From a checkpoint of a small transformer trained on Wikipedia: tied embeddings, 492M tokens.
Each number is 500 + 25 x the weight over its row's rms, rounded and kept within 0 to 999. Layers, rows and columns count from 0. Numbers have three digits each. The size before them is the row's rms in percent of the matrix's.

# layer 17 MLP down, 192x512, rms 0.156, rows 0-191, columns 384-447
096:480513535490502519481500472524534495482483547485496541487489503514491509499511456516499515447512508486512466501499506459528487498526440483554494483476504524486526521484499510533534549533511568
102:516490489502543558505497509534503513508484449500507460510450497490543519522518510459487471509530559558533492503512498527483532476453471488530474496475515555467501524524488503471486501491474514
101:514475509484483530512489466497550470506509545481505487554505497520484464551451498487474464534479489509467468426517507487501516555535491524466490536520501502506517512521526481508516529479511465
106:492494509546455479471518476538488484494464529515494524467514519461513483511493529481452500515474501502449511472525508493481489547520498512534510455509508487515475470477515453512458493494455476
102:492511470494485455551509504479560495468521478525494530498501477509489513503470536499493510477491508482485486503526452526483555478477487521507487515524510489481501480480514479525499566436473506
097:499485508488526499477495503501512495525438499507522453507494477558512527504534495494510489524532532502556492542527505493523540457479531435527505504495487532480526480494471493511517510520544518
099:522507480460473541474479551489466484521520473550503470532524529540486511448489467538487470483507513532504517482460490550512451515508467475513506499483509545458499497504501497494480531495506509
099:502528478477517474505487599518466489486484492498466513532465511499515527522513533466534501500535483482490452478538450458480471507497492482471496475530467491475495509508519471449500482472523464
101:441529497504544493503518529479511506518518487557516492494555506468529525525456475514524461482497513518490530493525508499526494490469501497486495529536494484551477506519508489482494488498454499
100:541500548497523515445521487476549519478500489514478502448509496508481508493501582533488497513491541500460482482490512507495488512491504484485514473505501551447503449494511517485467510487499461
103:419497485501497461500493513496510490551499534464522510533495456538527466490496521527474490485502520542538478505518472491501458505530521493480521527536527484461502490526505518501513501504498528
104:487492493486494512512493471552471510509456526469493469520478516479495526513478555511523483474507460503455537520498474501504521506474514509503529444533499529494511524504508516519530477481497512
098:543482498509481498552502498455552546474463513499518488494478536506443487537476454480506495554538526472491493504517516485490532513475546566486440520501498471497510493493511504518506476467485486
106:509516506507481520519482542503527509504465521448506533461492474493468498500565526476502527551516475492525517477484464515535471486535492530498461479468502468492559469507535497492498503528491476
101:502502456456488453530510467418497499513495516491465465538510496514528481525444490522534494511442450507473473476527477479440511503527470514510505570481510475495507488522477475493505443482521529
107:472480528486507538518502499502507478509460466494507503506505498506497501459499484537516494516539547491489467474508508478500481511459487503490537518495451520530502530518509489499481476479517534
097:500482516531487480484468499481502530474461494494527507513492494456511524475531535478515519496530476510473519539519477457517461484487482531502488487527503460484516497460468479427474486515521511
105:507488491477490526485487471501484487508486503470474492512527479469498523467492506490503489481534519512506540461499483516553490488479495536490498519427514495488454531448508500531450456435481460
098:476561495543520495525528513519475547529491481520531535537516486514476556490480519486463523534544503463516531513460509507530546494498476462500529491520511483500519550480524515528519509458480509
101:453506473479510474438522495515502475509484509517474521507505464560497520526448453481461517553524527508563519490505487493502578546491512483523493547463501546475505515520521509543496476465508505
100:496512461506533502555496530508444521492551531461534524506463497495514530502478486528534512520509479502477481511497478458550530496479450522529496513502489496521477522487511537526479476511504461
105:527501520516485490477509497469500474492509466516532458473500467509523517496500483511531491516497513458498492485477505458469500528466532511531500502516499510510467527513498479529494502502457483
099:539486514505513529483434514497495505543520525471502507515516446518511499527502501514513484481489460485515491514539458536512456529518446480494521497487499494516475514465547532543511509484493473
098:476518524472508525523463495527465488471503502512470489503444530467502501508467522484470497499475479484468532517512502513472502510450502489522494491457515511473503480482466489453486550485462508
091:486559484518495496469457534475530462506499541508502493497484527463531488551527495511511519521502470516510509506522491524502476562536511494489514497463473469486529464494481444546503479511510510
096:506507521516493514523474509526506522517491532478500490511507492489517498510509420486469543515524505500478466467509488522490515470482510484528507542470497504533543500497485492498462475440508486
098:482505507487461446525470541494523447470520491540500501482503453474485454454506516519490466502472496507512547470488508506491512483486508518470504509534463514476509520538513473486504511540500483
097:498524541501525496508423499495518462499497477483525497507503482491510521519499514445504507494541505516506518481529483509513541501455500487479470525490499535494500509515533501491540553534510494
100:509513504544484537466508546515501476503505452506478523477521496507527506476510492534501546499490516535508473505452504473507523510534479484522539476485488501471505463510514519516475508458490516
102:515519513494507511530511475528481532516458500476465467554507510499498540446493487457477481491497484516471474482477501459513505519502494521535520508496493511495493490549499534510519512496470503
091:511461477462498499479532495480482524551483480464482515474539492517506506510502509539523506474556496516538520544556519503501455516477519520478547510469522498504494492500479500471500480500506481
102:513478457502508502474544460508507505510468449482472486493520519493488498501498492489537552475519466502545521508504520532480481511500496502486522464515526493503529491535494462463500553480501469
089:522464483499521511500535497489503513489518503490512476434511456501517535501535540504482523488469473488514465497504520472537472526452460534466481545484478496487510489541445489502482526547473528
096:480467466465482471499496470474503501471520503501505508516481471510486476513483524525483451465510484486503497508496438535510519431531518525506466538458495496488526519532476507505508552484497521
099:510516539461503486496514502481461502500495469541502510483549495481516528488470519528538462479486495516478515551492493516511527500530545488509516503484545514478533519521476517538508488535452494
110:468517477517500477470471526512499457519456509505522527500510484489526494542516494546453516518520454478495493508507495461464500505463461568526435471523528508489464502486490525464501516526461488
096:505502503533488526493483427485499487538500488480519478517490464466481501527475523507544484494479499479498565489511539485524502479475505479526508506483520502530424500484563501462509490483510495
094:489477476553485475530515498501477466458505491496504491499518517518527497530496541493531518525532547509463477502475491484528520511498515502511496476516510454512490519495544464488504538470558523
100:468557496504517489542472475512485550456471520507467480491515520474491513444485503508551475476495470496493487521501552479504467541501517509534519493491468525465544513533484505478492496523516492
094:524535503486500461506541503484464502460524472529492507462502510523472559491547494537466433512472479490495505522486508520504463497508474503517475489472489544492520483461533492493549507514477516
102:476536448489564510527462502549513490490492503506480528498469480510490511449477478510512529512514468475497526464477557446534536441506483542504505521528513495515519548493501511521470504485481479
098:535492523551496520495449508492499517503529521515515459511514499502504532478494462498462539533483465475530508507476506494520557504508516537520466471510464524495543506533539517462561504517464503
099:524488459504465495512479491545513523578522498505493478487527478540520501519472527533551481503531499528463463521516507521506513495478539462496486494478508545532519467485471514492536496515486536
096:524495497510506548518544511504461489523493486532494500487544555524543465502501497525466500509470498476466516535479526462531512518509508503485487480487463509511484497499524518509528474501504486
098:499532478469503553506511478511505513453544535497503468494523502546517495542516479542485508463544521508507498530529490484485540460528480491501476493506496487490524549521482497524521524491532515
102:520491535490485492517511468442452518518508547511484507509510471510492492519506492518476512503499491495530456474500492518471466481443470545493500492537517528474494498523449492467533464511504478
109:527502500483470507512520466510496517469444495525488517516514484460512507491469476490483549463464497485520491476473541490506481538455522500497492498468519494440486461464489535467475485501498510
095:518472447497500537522509555501458473473555494530509495464553489532509519467529555473497474440486471473530510531520519499512514490508512500516517502487496506467520498492475495478471557490530519
098:479477507494479518522527475476474468527518528479505519529515506516537484446521520510534488463510528519466517505489484515466529455476489473536557481470462475515465466501495478467523525520497515
098:515501462537516490526529530492511502485489510554469534456468552486507470510492489538480506499483470494531523504512501508499505501475495476519513497487539484513509470483489517448503470484472490
098:467507498496565497492467490448468510495498508448509530453499508506496495499529458504522512470482477500526501529504502544477518464533491506532506505425404520536470484530471510435473520520556518
099:526501510505515508544508488485532428485515487538480490490535502491518455454470477500524485566488530498506459511496488516519475534523471474509527544487504494450521526542491476495503512486484526
099:475489524516502509511478522512489488510508488493530495519477531442500513518503464483504522497500503501479518490463523506533487479454519564479472528491506464533508472536507494522468488497494536
103:476513502510496503536508487500514490465494460468519493493447489504483480438461521478505524471514483456461484492432468473484472490521489505472483503486458541487493493526485478480437483481529454
103:521511478502502520461543530448478541546490504540506506513503524506477552506504481487515482516558490517573510521501502495494519459515503474498491453505505486489474509511482485499522494492482505
100:465488521480534492451503495509510505514518516525525522506481492499516497532501482498500519524538517519461564501507469522456508512515500493512484498489485525503485462527485485481491483528500499
099:583500497477475458502500467481472520516549523483498532515460521510518535481517532541513506482507492538513502489556498521469479497489502512459510533529509507500531496493493517484471530523489464
096:502532496544538502527502507502508440496492484536515521464490493533487435498484516464454485475487489482529505446555537518498435483513490477537534492492535482485511506509531508462508534472482509
098:532517500474496496518501509506508493504502487481522532501493542486506515499521518549521473520471496463486485533518492505510474470497488504482508489470503505531460492530518530510492513530519484
098:481537519456503516502491514529513507521487490458481510483484517498480507464490530465513478514503523511513477546499508503482456547464440518495500476501507485468482510497491518500504503502526559
098:534481528496466529464522524493506504513521516538518522517501473493477494440499482518485517505459493538439479509420492493514536507485537511499511563487478477516514518507466520517490538514518512
097:505428537494520497494535517504496458490529504473504484497463532472451493533521488472478479510464502488489488470498480533456478526545513498495500515458496471494538498481510499512491509497530530
098:522508519516508507520536502524518466472514508482460557515441469500524505451450550465482515500493500536526533528531483522484512481530512472525517492544490537540529515494500430528504514489507492
101:484494498522519550500478519545477505466483510488507511470504518511479496486452496493462493497484516556488456521479501508497504448486495507462510503488521459459472499493481538482464536480491453
105:492497518526511484461526532501487482536492492489524459497491461506525487523523432531512500493486489464494497471488549483520468515537492475489464504457482460477444491541523531465523502521532464
156:525537504459492531496455524508466476523495474461517459507499523506523507476484502510492475521482521454477513517486549494487490495481491494510507486541535514543463439502458491474538500483537501
100:510505461476510469564510493476511439472539473464498512537492490548495475516475517548477525542484551500519527476501473486487498501526511480496481469531466461492512478493493491498505494506497472
097:498563474497500524531477549509497532498463513475481506495485506496501524530487479510539526536525486529441458523493507512486534479516453512521515509501475521518541485549532479466515488474462518
106:457479481519495531541520490503480507550504490502504529487479501486521522487459502499518519521509494568509512507543526531513504504521518472482486495505458516523461490513493556516539468501496518
105:522530538506476466438544474494507488528529494506491460502521538522514484505485508480473496484515466516510487504490509467492511494470510540530485470497509493516500507478515460495492432502503457
096:481472512486472454511517441506504515493484491489483455473531503491467511478488504529483509526560522452514506490472527517548517520483490499496501495534514536521481484477510505471442511478510459
095:460515478458510509499481490517518513477531519538485485495538520501513504506515475503511495506514500511460513458479446504533490506480505460520483492522516527448526469493521531539515503457472552
101:524557545499481489476513530507520538496482484499466487478495516442496544542481481513554501502513493481561507532501485507476457487473495499483470522480502502505480476478501484517497550536498537
100:496471520549484499474540489529528511548519523497544485453542486509459484520529506529485495554507521460486514459519542468500478475513464510496495508500501446501508428466497508515494500465470490
105:526486534519525513523494478489472473435535540504503510473465469489530489500533480461484529494496533473472508466468488503491488502492498508472510510491535522522554530485466545497476530469533473
098:534501448521531500503466466557518523541494491470477541536517483448487496486474451514515531530489510513546461475507515512496520496481495484493509480479538503494462489429511489470508480481507444
099:497501528533497491470518518438490489476484510490511455490536496487519543529487506516489484483497499500476520501542483518455478493512491553495570510535476524460460495505482501463470491508465540
107:522515498499475567525429521494487452493467512506501512442510504492513498485541557528514508498526484467496509488511518501507501503523497468493505466524472518482514502519526482488482551511465532
101:534541519504512466525503489514471488453511485512442477506541567488470499499444472496488494497495522494493520509495481498539504519497516480523507529481535512516492481517495513509491504429492497
102:496510514543471517509514532521491520493495506503503524529507487463542512523485523541486520522503504527492509538488496458490474504529476464493491474490499487469454516485480491477509504480522465
100:476462504497483514521476489507503490467494485488572512485530502479487466461491497454495535468472505488468469513496527519477535485451533493510486480512524504485488477500501521500451541528519480
096:507493504478486481478528491485520475504504513491477508503473485513539517504453473546515499524467498508468517494512502536428510483518523497494472512538542493493478533521456506563508531501496508
103:514518451538490496505506491531472461536500502523496469528503504499497463537529518504478558511493522521537462461551518471491524444503465521537538483528468457440511494544505497516520473476520501
097:489484500479539539514499508480439514536542541492516538483502489487499540467558493519516528497485511529508519501509499478519527485521447550508461543466518510563480517493478542476499489486495499
103:457507468458509520485468510527501545481501497514551516448533473469471481521509478535486516522534531512522491513506537491520484486527449492522541475520517505478493527456493503488467524520492508
099:516491453449520501475574482492510487521493522511512494496524477472483545511488491507489516531565550500461498456529469474489488490542486525527502512529511474509530497473508487490481522493482479
100:500512516546467489481559465449502527510556469541481493537483504566516527475544520497528471517513474492516531510436515485485504486487509481539491508479522473508477541514498470498520522485500512
102:417459536496510481538528511500505493538564479531509531512500499515500530504496498490515504492473529512503489475522485488527470525524499477495463535468515569475511495503515498526498526497537497
098:482472505524520505502481477487445484538516529506498517467466490517547517504538484523471486480502464492514489474517496511504462494467500547454506501501466536490527492536541480506468456499552485
097:449488459466502516550440547530502503497482497509501504473569504473484533527478498527481473517478513476480500497464511485489502511479503498501456524484526466479502504501484459508488500500474493
100:470476524506501533438503536473485496474542508497500479467562507475513529502546502501503516501523455508520460460456484493489538489507476516497499553553551483500479490469524502481490464463501496
098:517529512496527490443488534464513504567517483507481532532494513533472523466494491492491495482500461493495473492492489492511447498480502492486504535476457492486512522516471516490504516490514494
103:513476476479503503488504524466470476538518476515520493538512461532525496533507507498521504477503521478520452521488488468490534506511525477489471484531443480540490536524476489533475516504526529
099:491495521449454461495522453517502471528473465485514528502458479453524507503522486510524470494520494484499509544472525538493527536497492470524494533514469471479499480482519531487500488547524538
093:460462519513480478537455526496514520492518507464474479492526518522488505497504476515524523473473526517513501422470478548567413500567526534496529528483466520476511527446512518506481493568533516
097:470510469468503466509511487494507486449501523474456532495490472515476534506469478462520505513522501493493484491505486462465503476511528495474450492557478505538498489500507546511486468514523516
100:550563506531534492523510453487474488494476508555451516470491558477478535527520496511525460485532503502489491530486501540517529476546478518509504520514503489519512518491511459477482490455484487
100:492543501488510493557519522477489536488489490480466524454488516512486511457501504535461497517447486546472497516454511485476477492481495553513468493546471533480480423510506491473504519517517497
096:483487490567484497491535511519490486446466513506519526526458494513506530485486519502513501494498477467489504519502438509495492493496471506521489492527496466506480512516551469486495430506501504
099:502495522497458521515504492463514461473464485521542495497514507502480461519484474476527490520499483512493495502490495505499468470506467504523481456472547506534539492471522516466528528482448523
095:459523471457523476463529536515489457522488484477498449512530538520505511491540472492502471516508533486507485486471512503487528491481504514488483484458473486464561517528536482518519503551496506
095:471508474511516505475501462553530458493514499481478510479528525479504542520479507489479494557483527541521474517455458464515545494530536507490469561536502522518495481479486516510481516486565513
100:495507513479501512487519491501488527540480495475473462477483470481470478524527502489515495473459530514480476471500485490500470451456491481497533553500471517508491520510522455466509494490495495
098:497494478533450475504504517537546503461483533472514439484526497526495490496476502484518492507463465480432472505493506455443468522550501496513478517453508419486528512542495512489490516432522479
104:519503505476518525519497560490473468482475485461503493516502492529527509512492535517482486518516493522508537508470528507506494479518520553488526503523507486452454514510531495516468475474561495
098:517496506491500472544517493465525481436501530465503505453476496512536462448496512507494504529503496476490494539507527503480475513503509507526479444497458478535534485530544496511484504503481525
100:520482483475495480476506489476520489467489492451426540504438500469512511494509464515526501484474507470494525488485483493522507531492490477553478456512546513489492500513521487469494480501561517
097:484503482494510523509499531480461470492498545494522504494497447464489469487473480513498542485510494506502517485474467486495500507467469481466491488505489488484508481456496504499463547520491502
098:509494516486445454524497472502470522489471526458503500520486543500507525500477531522505525493480500472501475455486515484489481498534531513512526504524482522447514518482490498471508465490504486
118:514502515483484482483476493493527500492504502503489501510482496503464489514456500518484522487557512523486536502480459516515506487502486454500502525486487517479460512515501462474496542478506497
098:532502462518494494525512508462486496493538490534503509458528516495550498473519494486498524485494516485551483478502510474515456539486507553519499518520508543497526470515484511536462487492499497
101:493467507517467510498489519511485502528443510514481518550494508516476472491514526524517512492494515522499563499563475482547530487489497485495458484484511557492470502505516503523478510478513510
099:468474497518498497467468504511506475520492547538504496562472527511512460484523509517492507530504497517473509504485495505517514492470543509531491526511484510510471499490471493484493466495500512
093:467500492474477456521461489472529434504468532513478513501528496512469482542489505499533513472565506480477495527468475501468510521527548497501510466486473501483459509519520524496496525478498499
099:492513495471457523521540500538470500477506498498468500454478481466524475512470541507465462489501483491554512533500440470473545510504516511461474473475502470510513488479494496461433467531471494
101:536515486543511529524483507526554497497459501522501529518523515507490550500485493487511455467468505533513512525512487529531470508491508511521483515545474499504545460499503526487474499445490463
099:487485522507457472498484495491537497459507485519460498488500459480514510514513540534497512502501537524470491515516519492503474520530519525483514491511506508494521527466547490506492514499519482
099:457437478516511466464496513465483517489495486485532484480471474470487483501491499489527524427493485500501497506497504495513512473508508484488486471501556516493425520507441518446507481524510507
098:485501525498469490456486485478492531544523529509493466492469551517467518536515455517492514491505539518494518494487536552470442500525458527537522498484500470471511492475502471456477535537477503
093:539507465502509512525533507461534471495562502445473509505505502500522485487493523498527459516486508455524508492479539534485484531568529528492495510499489464496530535475527522531516459499530446
095:497544526497506471508538508473536488471548518499505513491492492528513507490529540496483508478508503469474452498538460483429518486552516509518540501520448496500529467531495510467522431496482538
099:471484502512473483479487516522481529459478512486500504487447504481503485495493513513492512525521485522500495528522492478476495558473525475452527507523520488496527482489497469491515509490516519
103:520500521479493511540514491474471440491462465479532492502479551531524503437508500471454470548520502502517506464510542516529478515496447491508486563492509521490548480485515464542504508505521502
102:490481489485511480498484531517472508534485468462503514488502516533496524538487522518524499497506492482502507504468511503513486504499551472491502529514501509453520526530509485526513545480502471
104:517516525468474527523502507506502510510520490477475433523465471492540523494479517468502523488493527488533510540546525514489486449530525492519507457533495547500518509485546496497520494514506516
100:494477558510472533550477509516510488487507532521532493520513531490534510468469469506453512496494485467488494473464506452458506493532499514531492514491530470502525485522527510535479510500445537
102:515503522491511470474483492538495511490551532513480523534508470525498514514527467481469459487448456493532475543476514510536561482486465501541497496531507484476479485481528488510466470508499528
097:502448503499515485511485496489488469522457492586503463524533495531480488489494461499514505490495457484549485512495458507533483483490477482473554497505523516485477477486500536540496515469537512
103:487511532526516481493487499499507459476502505501457518515492476555502514548500527495513486472493553465493495448527509524534510426475480502535535514463490520495489501502506517498494509483484489
103:553458507516493524479477487461523532529514532517523501498485514487480519515496504518478476499515525509487493498467520502507527475491512485464477468452501528482441460481495508511494502529520446
108:514479504501462455494529487531492478461458540526494515515490548484535525491496531482546516500509465502529482519524486511516504481489515507481450489556507508535474519504497500485501483480521529
094:479565484520530439560525515516508484482511503518479457432484524485476502494508504485474464503468491498537521484483473493510449535478495492501486489473547547528504496457480516489523460524471478
096:509489494462471508477501491516472498551499492490532489467509498499509532458480485503524488489495491509524512481545487558541452521490529498496516505555466508509509494467478476522489504536530488
104:493503475475532503514474510505515501476485505468514474537507501467528543441524571492507539508474532485488485548490486507495558489491478497490485478511490445535512526491508526504530526477511516
099:552470493472492479481509503519462489505485550451511508531507504529515502489471508501506526474472504534495508458456446546477513522556534506471476513481470489501493509484476510490510496502533500
099:472535517512522529505463488490485489492526486522490506457521531499494510471485530556522507532526501450511497508529490433484489534447466489529482504517499481496481510454503495501476469497517477
102:517501480471526514475508509501505505474498510497514526495466466499502516505512519484515537480468481523483551488515526504517531482534491445515488547529491485545546500498457474509493504516471539
100:520502476535477499496481523520511544446520468530513532511541468477487507521524490475493526473469532506495517459489484553496488492470523530554502507466489500459499461502522501476508485515527513
095:511546481475504498506499466508520502508506512534499500481509541527544502510513497499536494516490466493495532520520507526519460514508505543498537537462527522485487506485455508487560480515494512
092:471517506542512505513537491481544480503496522469445511471508471516493498541508488452502490487523522533533516539499512464511502529457464488551494459496469530482452523516461522496479521517521522
096:492449496488493527505491522511501494522538511499502533511492520522450490506542445495492510508516474511507524496531468496495497447480495456470532481535500516517475497496491479480459535532506485
104:521533474484486551497538466520475492488524445479512480487530544506524489495537468534505461490505518544502483501517499495526488490516516504480554520469513469509463497547470492472499506460514529
093:480501529496484496511535448510516459505513463528486509477559508525516478473494511525497536505500503510483542505486487536496531500521471482453514496508538501503482543519495511508533531508508474
104:525523490456524487453521490533484482513515483522572458557539480502538459470512527531480517505452531517507527493512503522484480504511461473518481490526491493509479541492458464529513504506560513
097:464545529505502490472483500509510504503460501483530502519504498506499500513554475503503505494516503448492507497497520439465496481507451486481571475496509555473466477499502490502525515494516522
101:510487498473487465496541510419490471496510533513471509492488536493483442489538511508475506473452482511562473482464496527548513575513503470530454504526548473548551485542495489494533503485517512
098:483518568494464472488486550478489489526510489511500486507465488541550443516517476522487514488516504500523497527475475529530511512508482462514518515505537538464479504522456442563508479506533529
100:520508563509482490493481467470506503492485494469480533479489484537538483520510567486464469472509495489520502495477503499504502498472527472526520486487491507500495472516535503522535522509504504
101:452487534501470456513494512514500498475491490536510478518541493510549494459499512528499516477506493545471485496516564494486475487522491485499514542482505499454497474541514477511527456539505473
095:530515509489536479502501503456518480512513519525452504536465525533514480502519521500462518532494509487529484530588474511483544522537474488462492518468490526495492492512468453491509505486474461
099:530507477469504490533518474487507504507516522504496479480464466522478513451492481491506491477516496502517509462487512533551489493513487469559519506506501524492501519524510494478546545522492461
104:492513513508532517500488481534487489540497500475482505502496496502514522549471520459517502503492527487477480499497479498504533505535557466466481488532509493518515502497464499536509543474457532
098:481490485481499505520515508480480528548473486491509537502505515523482523510471517518489526507478484474496500478511519484495512524456504487480476498488514510505514511552485521502514468501474481
098:541537513461488540495490530508474504517489488500480528538505455524563487518490522478472483450493476495495486499491532485515468531481492486471491515464480522485521543473510523511541505503532495
096:537502516511444487491500555495481481547508493562487505483530507531526553465483496521542513546467524508507521502527536505519479564477519461489491492479533538529527524464493518543491525491511471
100:507496459456511516491530489487468501501547488500518472465457519497474530481496504508537504500491471533508564483539478529507494465522501537476527495534524481467509541491486495544510506491511475
096:512516477503479538506481466506486481490480474529511540499500453490554494510532506483478486501479533474478491512456487462475492461499489505525482490508530470477467552507520513487523563546518494
095:473501474504457534496498506516538478533513516514453459435450508514515480472508499483518513532520505533543505472517447478532525475524546487519478450512539520509534511470526457518505498494512492
098:499501499477514535442490489478523506476486469473490455522480522493508537489534509499502524481504535414484456438501503509474525450507478476516457521522512520505487493546502503455479503530495510
099:511486552495516479501510445520517517515509490504572464489464489475485523483477474481512472566499525504504517497548496529513440484490501494510506531501453488508477464535482525502510472526511510
098:506529541470505487502513489462531513505504485507461519490510496510494483511473480489520501547511475492525508536495517508534483500500470461514514498519512478517502509525466470508521553485494497
098:508496515496494464502487487517530469499496531514486512486487484497478511484481489523508504492502498528489551468521461459514535503509553560529511531447520531501463484513474530527521510526486477
101:551484498471485510438532493514481505464531462477521454526514523476492491524491534455515436518534494461490501471543492462493491457512533506487521505488486465482492520492523553511457519498492455
098:527511504515506509527491510474474454495490472514515488495512534537509508508500495457463475510452518499489503504534495484530493510467505484521501518460558491480482475523538502469481503505542482
096:488526559529521494498459493541500501461483498486488524515500478493524528465498515473518482502511490501481497497516519499472486463498522496479490512511450499540491530475516543525504549510545502
094:482491462501482499514473517487511485524501497526492454490533492507488471478488486459514488522531492519526499518560534495521478496522517467512495501543497474486500490500419541498469538489557508
100:487549477495497474557512466540511490454462480537475513500497467492445518456464495508514499515497511474490459514500520483487482455465534475529512485488503519502530539467500529488511499475500497
100:495536562542504499497518501501507505531517479502524558431534489511482506509475502503542515499482517503549517475569545475502485492490494514504496491499501496482512496529523467480474531510498528
103:495477507480526483490535536499531471490490496482481492548466485473491475495486473496485490509536505519539481501509517492534484550471513526525521484499495458478488454492457507529458503496509530
091:495517457473486493519480502504504474541521455532523542509510513520476471493496515536470544514479535484488506463461510498549499508474484503509532547493478492487499514546524506481476515488501520
106:479423501518532541539523485528543543502497518487509458559484492535498531465497499520483462492537543490453438483430473477506517520488503532483464515469527486524546474520514523505522485458502505
102:501471500479479483479527460493504502521541464519559513519487523438503524496472465498491525465544441512495481541468451445492488502487484466454456486506523508506446522551509532484499477532456514
098:489492513512475524487516527520466504529487491529462480493480487519452551525499492477480500544502494537486492519513502482505525490531524468480525523442495494467518516479498465522553520524500518
096:497514488504490489480449474502484519550510491503482519514505485458538535465547488506503518499481466464491463461502527505494473466537550535505493491519514519491490476479482497468460472478502505
097:522505505507542511551510526474507472440496479485507500521478504536507490509527527523486519499521516518514532520530541485465475513504511516492490496533546423533437501467510490527496505470469507
101:491505507511497506469507473496482496499467430488496507487536498541535500460471536525496534501528503492505486476496482486531495499491480508510526469567520488518511530519511505489509516513472541
103:484494547542524465454512518459478473502494483496457519499480505523494500474530472490512460492496445527528511531523490445504527473513519525547492525458481473537471502495500481512532459487494542
096:515537449491562531501516518536511534500517471474509497492480497466469470481557491497476515538560497537491479470503510487470513485505493472460480529513500500472493468481508433523504481515529425
103:533517451544489520530455479503500534517474481503469484498500466528492499432496482469479512523471505487568482496472471471512452513489513512517486474524515519512477498499527477463459493530523437
103:505466505480512490482499498486506508513520527520514417505513495498516482497548508520508476504487493467492538530513512470481452499516495507531500483532519487503470482499490509512445493472527474
096:472481472485530479474478469528502474494498527487471509462477472530515470492483487515463438464494552465498532468501477507526495524479497549491501520509491504498507558522468468500539475482483468
097:521477499489529514512512472529515493470466483512501558525491494483468479486494478498485476522543511503474467484501478481521511475517524503501517524460464533542529531509540453535520494536537479
100:522472484539487495496502544505481461451504491461451480546485543500535473475484487523441501493470481500554495522498483497507483533519513487488510533493490546527501507527521475537502475466514551
093:479485518505506533485487495494485502494530479516487522469506507532435523500497495472517483509520473513498489469500529519504509531517510490510517504467499445506464462511528487441483520501489513
098:546547533495508507515542499505507502501478510542488530453524539538499509522513497559490473509495483511515513498506492505528505479495459459497506524513512500461512526495498491519495509499519506
098:508467523499556489472486524526529502519469513501504528462486502483474500464498528454435520519501506465464515441503478473518516525473536499508526491486519511516508493436487536491527474475494516
095:487473509497523510495500521481505504478545500470502503534496487472496499490495522512520517482486523535522459445451549506544483471506509491449494488518505476508502506505479511494501470464488495
106:475489514488515496492469488520513526495488551459490467477500484476463509471509545506522495504465449465529519517533496494513512523474486485493472506491468535514501547525502533503499488537488474
104:513480532524455481503543534489481512508522511511451455530497542530501502459473468491553462490510497504471499477497552531539459535463508496503479461511514473535514504486490524498501475484514535
096:458496474484510538471453499502523470509517504493450552537457509503517554489525465543492516468449519465471541526515519432521463481498505489521511447487434488504497477446521542474513538519490537
135:502508509525467447516510475509522490431507496463475501493508481537464532503502522518500503520507533521495477473525455485481492468490517533476521521453488531504506522522478484493492506507472494
100:512498541520510539509504467496533489498518507548496523481482499553521487486484460511531494542511503471500473533533473495529529474497533511543471515503480534509533493494496547469510479516494508